Weights of a small transformer language model: 2 heads of 32 (1 for keys and values).
Each number is 500 + 25 x the weight over its row's rms, rounded and kept within 0 to 999. Layers, rows and columns count from 0. Numbers have three digits each. The size before them is the row's rms in percent of the matrix's.

# down: layer 2 MLP down (transposed), 256x64, rms 0.151, rows 24-70, columns 0-63
# up: layer 2 MLP up, 256x64, rms 0.163, rows 25-70, columns 0-63
down24 134:493463515524473467466479470447510445505504514494476501515502496528508504529469509546491509510501495488493518495514536522464456504522494557503504545513475498493505504574511496498538501472526488
up25 101:470527489475479511517547509506530478446501464499500547501498523502508505529503476529494492517523511524526482506466516530510467462535505485509437553519485532519522502461503517471475466509517482
down25 105:476502505522521494514485486460498457503562471532522525536519547489489454467494510533469474511484510490511515486506506482499477470506494539509491517506441516496496504508516477510535526432521475
up26 062:525505494488509486558535489487498488454478502481460475536525510497509511519530466494505509518512515443513458500511526510488491507531528489549531519478506537531519473466456488482466539474499521
down26 049:506524488496537521466487503488473473519477506522533544476489516504466536529474519535499505459504483528493493458467518463543498517480461503460490506491480496491477524511508485578512463516485504
up27 062:548481517494493497525492458499508473465491484507478483553505486474496514510529450521519510521499477462497476492505527491506494519538516469570471505501508551506505472435492504476474530491506489
down27 063:487538493509561499495494527494483539492492557523497497482504534507521491494471496494497492483405465506512499500481476505495460479480531499534534506486504473498540536498484448507507492492503517
up28 059:536492494509533502530529477520504480460491487483476481525504499484520541501524459492476521534510499441502506513462517508484490476515503443546510500471490539513511454490438488484463519485496486
down28 048:514562475491527493495517464503482521502507470520519508466506532544475538456460477511458520499461511523530522503503507446531495496483503481463462526491500452488499512529531502509477481515510500
up29 060:525475449496509499538534445515500477478478499487457475525512495475513520528503466494506523538542506477482474486487482503488483511532493477543502514488503544521501464471462484485467550494533523
down29 046:496487557492481508473432503484500499528496575529494474469508498501503539492537494472476487471476477487525474512503504556486507472509513501483493502456505456525513522530483497505532483488479481
up30 069:508492513498547492538523486538501486471465480491462488524496499458493537524513440496516497532542501448483517510502536481482493501525499494549480508498524524548501465481470505501457522494527509
down30 060:518485488553526514470449544487531497486517494514474517476484525530475529510469513505469524500480502505470522543495477457525515532492503546532468525527526483478483505515491457494510511498446488
up31 121:497500460519467452485530510507491507473469494501504479498498465507483529509493455491522511550567514507520471541532508502516506471501508514530511471461492512520535531464483517450466502464487505
down31 125:496508490557531484526501559527475519487485528512475536481494521508468474456479489483498503442518479501511541510520504550474509513496465519493465506514456522489461529480479484473489508491526513
up32 106:551538484506508537531515452466479471494485466536494522485519494529504511542477514501497544552526463467516468499509504479504480505509510500525479469502488546544500480458488475474500506498506527
down32 102:511494469512442501504461517524509529504475537477519493513484520491521446481455591492482489502504536506479510466491538524513500481470536501524477548518502501479501497522518495489494492483492511
up33 122:512455495527501482494503488497510464513489506465494512542531486480527568488484471491488504526516478491462502526504534531500465509504506512571477491522505528505486455509517484464486542521543476
down33 109:475513516513538497445483524506524514526498478497494523488501482487540496473481531548460503453513493498518496510521489517512458498464492533473515498528495465481506466554505504446546488534479513
up34 069:522472492511534507513516518502505463452528466476426480541517493484513544534505489496496518541499521453465497533502509515507498475500498501552502531494520504511531481458494507519468518490469475
down34 061:522513449492500471482478519499519525484496524508520515545463524481504497539530525513521488457492502510493548465535476462497532504504489473452534509511502491505484490481518487533503494542428492
up35 114:575486485515550519547498509512485470500449490489483513532516517465497491499532503526511507496493477440520477506523506511476480514526489501520469478500524491476458491504503466487445500458510514
down35 103:490500475502503492534504530500477512570513503524507502491478522539508462436528480524473487508465525509482454540510508492508475523492491518515463527503513480483498564520497468496522480453508496
up36 080:536489456497518489522491479485504473497481469512520487511519507525512482541496501502490502506495501484468471482475526477489531511555502485544498516535459535548458497423470517460515525504495501
down36 088:467492490498486478479504490521506528533433542539505465499490510527491508523487555511492511520429487516485521489519504498485491497475513506511480490488497488494514585507480504516503454511500542
up37 109:513469524489475479525579494502480506451476512496486534534491474493554512457487496514526501517458517516521520522493496502501502538515511498496516499476478559528486478462450492497497488467505492
down37 116:530482490489479518429513502518527495570501510526479499501491473476506510493472518475495464492500523514491516508487560505470518466494485497528508554533494454469531488464512520534503473495509513
up38 110:479496479456479536523510467500535445496531512471505524536488531512486535534525487512492492534521492503453520515489477512491460481485489520507477470483514514544500502443467510492509547532483487
down38 115:457491508457475487471521482488491496501471519502515527492483539520507497558498498534448465486528503490501522537515500491485473500455511552501482447496512510519512500481485533542507538540498468
up39 064:543504514492528509518508499496508484470476506491497493515500490492533532509523425519502483496534496459516439450474523502485504513503504494557525491494532540519514462464476510488463529489499464
down39 058:493506510493501502519480536473494475518534501521526502493450493481495510503443514492542504493502507496453525550447503486535493494535490492537502500484467507518457542487532516495483509542556525
up40 085:512471520478501513498509453529513506519459489489482488481552490523524540533523500472537498515526515484475510523505521524470483501516519496521514464487463483485489508430511459494460530477546475
down40 108:500458474499484504458441513490554503533459487529540510476514495535528450504498571528516478495462487487517503495503507539506550500506517473491503515487518470512493504517512496511484483498471489
up41 112:503467460506499499491533456478510500508509476512495481470510513472496516510483476521523543527517455500464489482471542537481422464529477474502503526527509511479525481494498552525493520496524520
down41 112:482497507530493478472476467521532522517532509500500522467468477525527491455479566522484506456510497522506496512534489535488486522473473527489521512461493505496511532530476498542487460486448524
up42 059:540505481490513501519529468507489481474519502471436497528507495475538544516531468496503514510531492463502453521499506533475521497524517484565514489465502561486488497476470511492477530484504508
down42 055:510539481532516485499539523510480536523508494525479459466490489479511483486458508460495493469481516548529521489548498490483531498473504501522484492554453473459546508509510507514489494523458481
up43 144:486451503487502445504556546491511461479497474523498509511493483531488507509480468472469493528505483513498502533487516528510482525542521515522492455476503566527481502495478510492466488476531539
down43 155:488508479498504498492491502496535530548477526456514495502490535479504528540427480508510507461523474492486486506521471494503521532505483502493534541488474496528492453451479487504525500470547537
up44 108:533477512459476537504548515513516491515491476498497526535484493490471538491501497453525536505517496501493520481455521523451427483501462473496516521528478498531485460478492517517468504505523492
down44 099:509527475521512456486488475499521516542449553501515502483502496513518483472497542520460479467541500515491546509504464521487501453481498515506457497516474465510501527502493558530510475519475507
up45 100:528488501516497506478578514531474528495506490546508500468504475526467500492529482518502536513506475456517480508518482496465496487501482492538547492433472521493512514482474480472497484532480464
down45 100:481555510482523497499499504493452498494498488527533460494468505501530438509471576493505481514446482505524515493495489492481501470524494535516479479505482452501477542536518505521515504515485520
up46 100:486520472482509466497551505502497480492482516507457529564459464494471528478495483508502559513525523488518518492515495491533523493519531512513458511489491523567538493497486509472499523481497465
down46 112:543489479482464509492515540488521532499498519483485488479511454519526507494481511443512454486513511506509448507468495515479538542533483516491464528498558461487507517517480541502501497494477532
up47 100:481458461450484518513508473456541492506497464472492518505550464522521506491483461481545500540484486504505482510536514508457492513552486512533508497495497520483501485473497538469473501466516475
down47 115:504455478462496515490473497495513508522440456535526507473528495545525428543495578519505494498495480486520545491498518546493511487512499478498489506492489477506511514494506488495484481511484492
up48 127:490512504511480480554502506526545442502519465518484477546501499490488502556534435516517502491502490448525488517463491495495461463513522501524473497468469508492486489493515516525495485535496517
down48 122:451480524518445447468480509488484488476551539484503503486516494491527465550481484464521498485486516520526548499503495516504460525495520539461538517508504512501513530516494477526471489478505509
up49 084:476511476519502471562497449446551522481505489524509490545529466495481497514505505479508503534515492494515499476522478497496511485497521497547521462508484536470502515476495513540451535462484485
down49 094:523481493507495513511444519525502553542495480501519514495468516499511452504485563533485451532494523540502519505482517515486539497525493512502458470498523492494493497497532460464469466507469510
up50 069:525461497494508507553524493476483470483491506490466478545501518497506567513492456510509525552521493478495459488498509536481494491508531488554505525503494536520522455477474485505467530523496504
down50 061:516487442532521473522479459505522483515481504493516505508503515542511430484475540487487484520540537497496541533486504500506502541482469526474477466493489474506518513527504528527501449529500511
up51 115:479526491509529496528474497475473501504503457517462511517512498487488507548532444508498499497494498451515472498497543532514514465534509522504458508472493553508524466497532474553459486481489491
down51 129:484481503577464508485508514478484466507475492550524471477501495502475492531518460489501483497519479478529464489532472455517514502469503444530502501512537477499528499520553507517528516498501508
up52 105:542491554473486475536513481554508488457477454483504513522457499525489519491486481503493501538535484457494523469487512472451459497490508512508521524518505501526537501498486519497493490471551513
down52 112:501501514480482484511450476512518477501505507505550525529477500502501492468464522507468521507510491482536525477469515503544509479425532554520517498533476511536495473484525475502535477465499480
up53 051:533490495479530502513518479508512470450471496487471466514530490487513523543494441499486518510513508494514484513490507490478515530527494470541516491486522573519498463477461475462476527452500493
down53 041:517476476489521483513483497456504507508429515509544459516455464519495549490476517507497459533499486535483472516540507517482494482487505506456483482493483485488530454525500500514538532525487487
up54 114:483504469502530468538480513500572466502514477472501486530495461496483523543536447478478500499499493485491486492445515533472493490544507490506511491514485548513460513511509518504525514520476464
down54 112:464474522500500513498524494513477521520507506532493464502483524552517458512488520543456546467444555508461492548501492491486507523530500516484493484468498487443503514494513513492480489530499510
up55 124:499441450518488461498504492498487489481509504506510468518503475504549558474503468521523504541514486487502508505533484496534535476488496510519461467441476540537512510491471480467504512491521519
down55 120:489459484534483510513517494455501488510475533453514513531518507454497517533478513493480465503534488524503452505496518513555489496487480468551536506506519500485502507472519556497521500463471536
up56 108:484455466512498522482503522514531490461479522525435522527504501505532554515507478466459520547498489512495472536517557488513531528473507486512525492484505524458479496490511493504485531477490510
down56 112:475495516567498520471471531519520537513503505503493490497509479495506505499482499522447452493472510517506485537477495496468480509512501503480490499450577520490484568552498500502502488496488511
up57 116:494519480471479528533489497459526471509476489524500525483496486451527514483508435468502491495507524483506448471501535479503471467504498518566495490492532515528516464504498523520465529480493531
down57 115:482461463501517478510479482518499522511516478525504468464509482517460462492538504521492463463482481442500503519497520530546514480533472538500485533504507496527510481491526488545566508513491505
up58 080:525500495509519505506485468448471461476472500514491494475543502510513485541491529534477523539526458474534495510530526472502478473497548516528446522492484504494495502484492456498507473474547524
down58 091:512474491491513512525415485515495507495463498493513505498499512496523415511498607492518495522510509496494514516513562507481483489490502489517506490487501514511497505491493495489497517486497474
up59 108:487478470507514507496508462516515471444462476503469513494500462462525512506531490534463524513510539503494478506492518545461502478502508489512504528468530498529537505493476518530506550525544453
down59 112:450476495499508496465470462538473481528480523502516516479483475500511486543494470481503470494531551529528526513489511523502505507497472496471505485492456495517512506535486515558538488502543445
up60 139:484428470450501477509521526497481497456501499487462496521482463512506532501508470520492514531515501509473509520506520476485468513554482529568509511475503512545484528468510467500482509495493511
down60 141:499464526498528505488463489480547496471517467508545484493436516468493484529536496524534500512476514533487436479456490519513496456501502511492528538517511520511510488500517506525530457492499506
up61 084:505458451522474555502547519493525493520483501514479498514492475501500490515501507458495549499548485525479515492471491538482464469556530518527507508502466500503464456465510528523486489507510504
down61 089:513536472508496490505502460489533490530411505515498503484507526499513461464516506523473502460533517494476517491519494501485508453529494495497479516509471445510511506513497546543541473524486498
up62 063:517474504495528485541524497501491458467507482462463489523517507486532520513491453455497501509512501471508503521476527499507478498528473506552482509496515533534497449440465463476472534494497477
down62 046:487465504542517499508437518493490420473500559493451528469475491508508492491507531502507514478497495497504523482537534463516497518485525563497488511467489476492479510528510503499522508494488495
up63 124:560507485521526515506482466476507521494487529440498459561499527492543526531506492483490469501535516467488484462509504497481474504500496492483500503512465531478497493495512466496447543491514535
down63 117:516525476514492522470495504459510539508552546500491502529472511469553482481499562502485471494504524505510468505498494530513482513474500500497490476491456528420483498490489513529535513491513482
up64 112:488502496452494533541506514501537513490520468522506490486481485457500516510503473512511500486521542469524464481500547530498507469521529502516463545518506498514535418463512511476468494492508512
down64 113:488471493499527513479486486474546516514525468520561485503477571529495497489489493533453527481484522495505521487506510480512501451513544493535468554494478490486502488477505490493468480512523535
up65 128:486507467474505514492517520453489496498464511517450527532538458532505519472472450521495520540512473496444498513494505542514493522483512521500475502475504550466518528482499524487500481467520470
down65 136:489473493476456491502547470507510499465458475477555517510493498447483528523514512516508525541514491481517478547468524468498494494477479485522474509506559502507507529489502543504489526506495546
up66 097:492487488503524476529482509479529493491539521517515475474544515444516532532543459478492480492521509432490503483486500515475485483506488500553469533487523497526489488481495526472468473484470535
down66 115:491517514528502483474434568479441510555498509484489505450480499509515505486507512505478528494503507535532491439499481520495468497498514505511503517474522482505496485518528488540502473519457505
up67 059:525496497503503502548543483503499482466490503486492481504529488502531557534515461511526515511520502441486490495503492514500486503512496561543560512482487534527517478493450481458485531485503487
down67 051:492506506508504499489503507497476494492531508554506479474480526510494459493506506503470497484496526523535485485500534486527488484439574489481494510489497473464521551513587530493500508504489512
up68 098:493520484509498526544555526472499516506500491518493499511489501460496505506546499501466527534495462496522492518480491546508463484488519487520474492461489548472474438476484474491447494536471492
down68 107:502526514491530495487498508465512515503486506525539484501497493503502448476519511520459494542430497496546537495508488496504517483465523507528489486490456548503483503485537475459482477553502538
up69 120:541505453530464491497547505479523502484510486538509486497530459504498512497500469449484547531479486493511468519522490497465487501504515479534507485505532533485534466503545530506492555523471508
down69 113:507491480485476496507540505510499521511514474497538483490511526527489460501499541494477519511473511513543487555468473491437518535469508539449499478491493464478498506547478514534501519535469510
up70 092:509533496483515507517509468450476424487473469524496492490557492512506492552489520498461519501511466486511465499507506501481484490503501526531472474513493557515517494469485498499488504503563528
down70 096:505478484491486506502448504511492522506492518489538491488468506503522403496461608490505494520507513508492511510521563503494498494491525484511497521497509495519495514503478494486484492496504488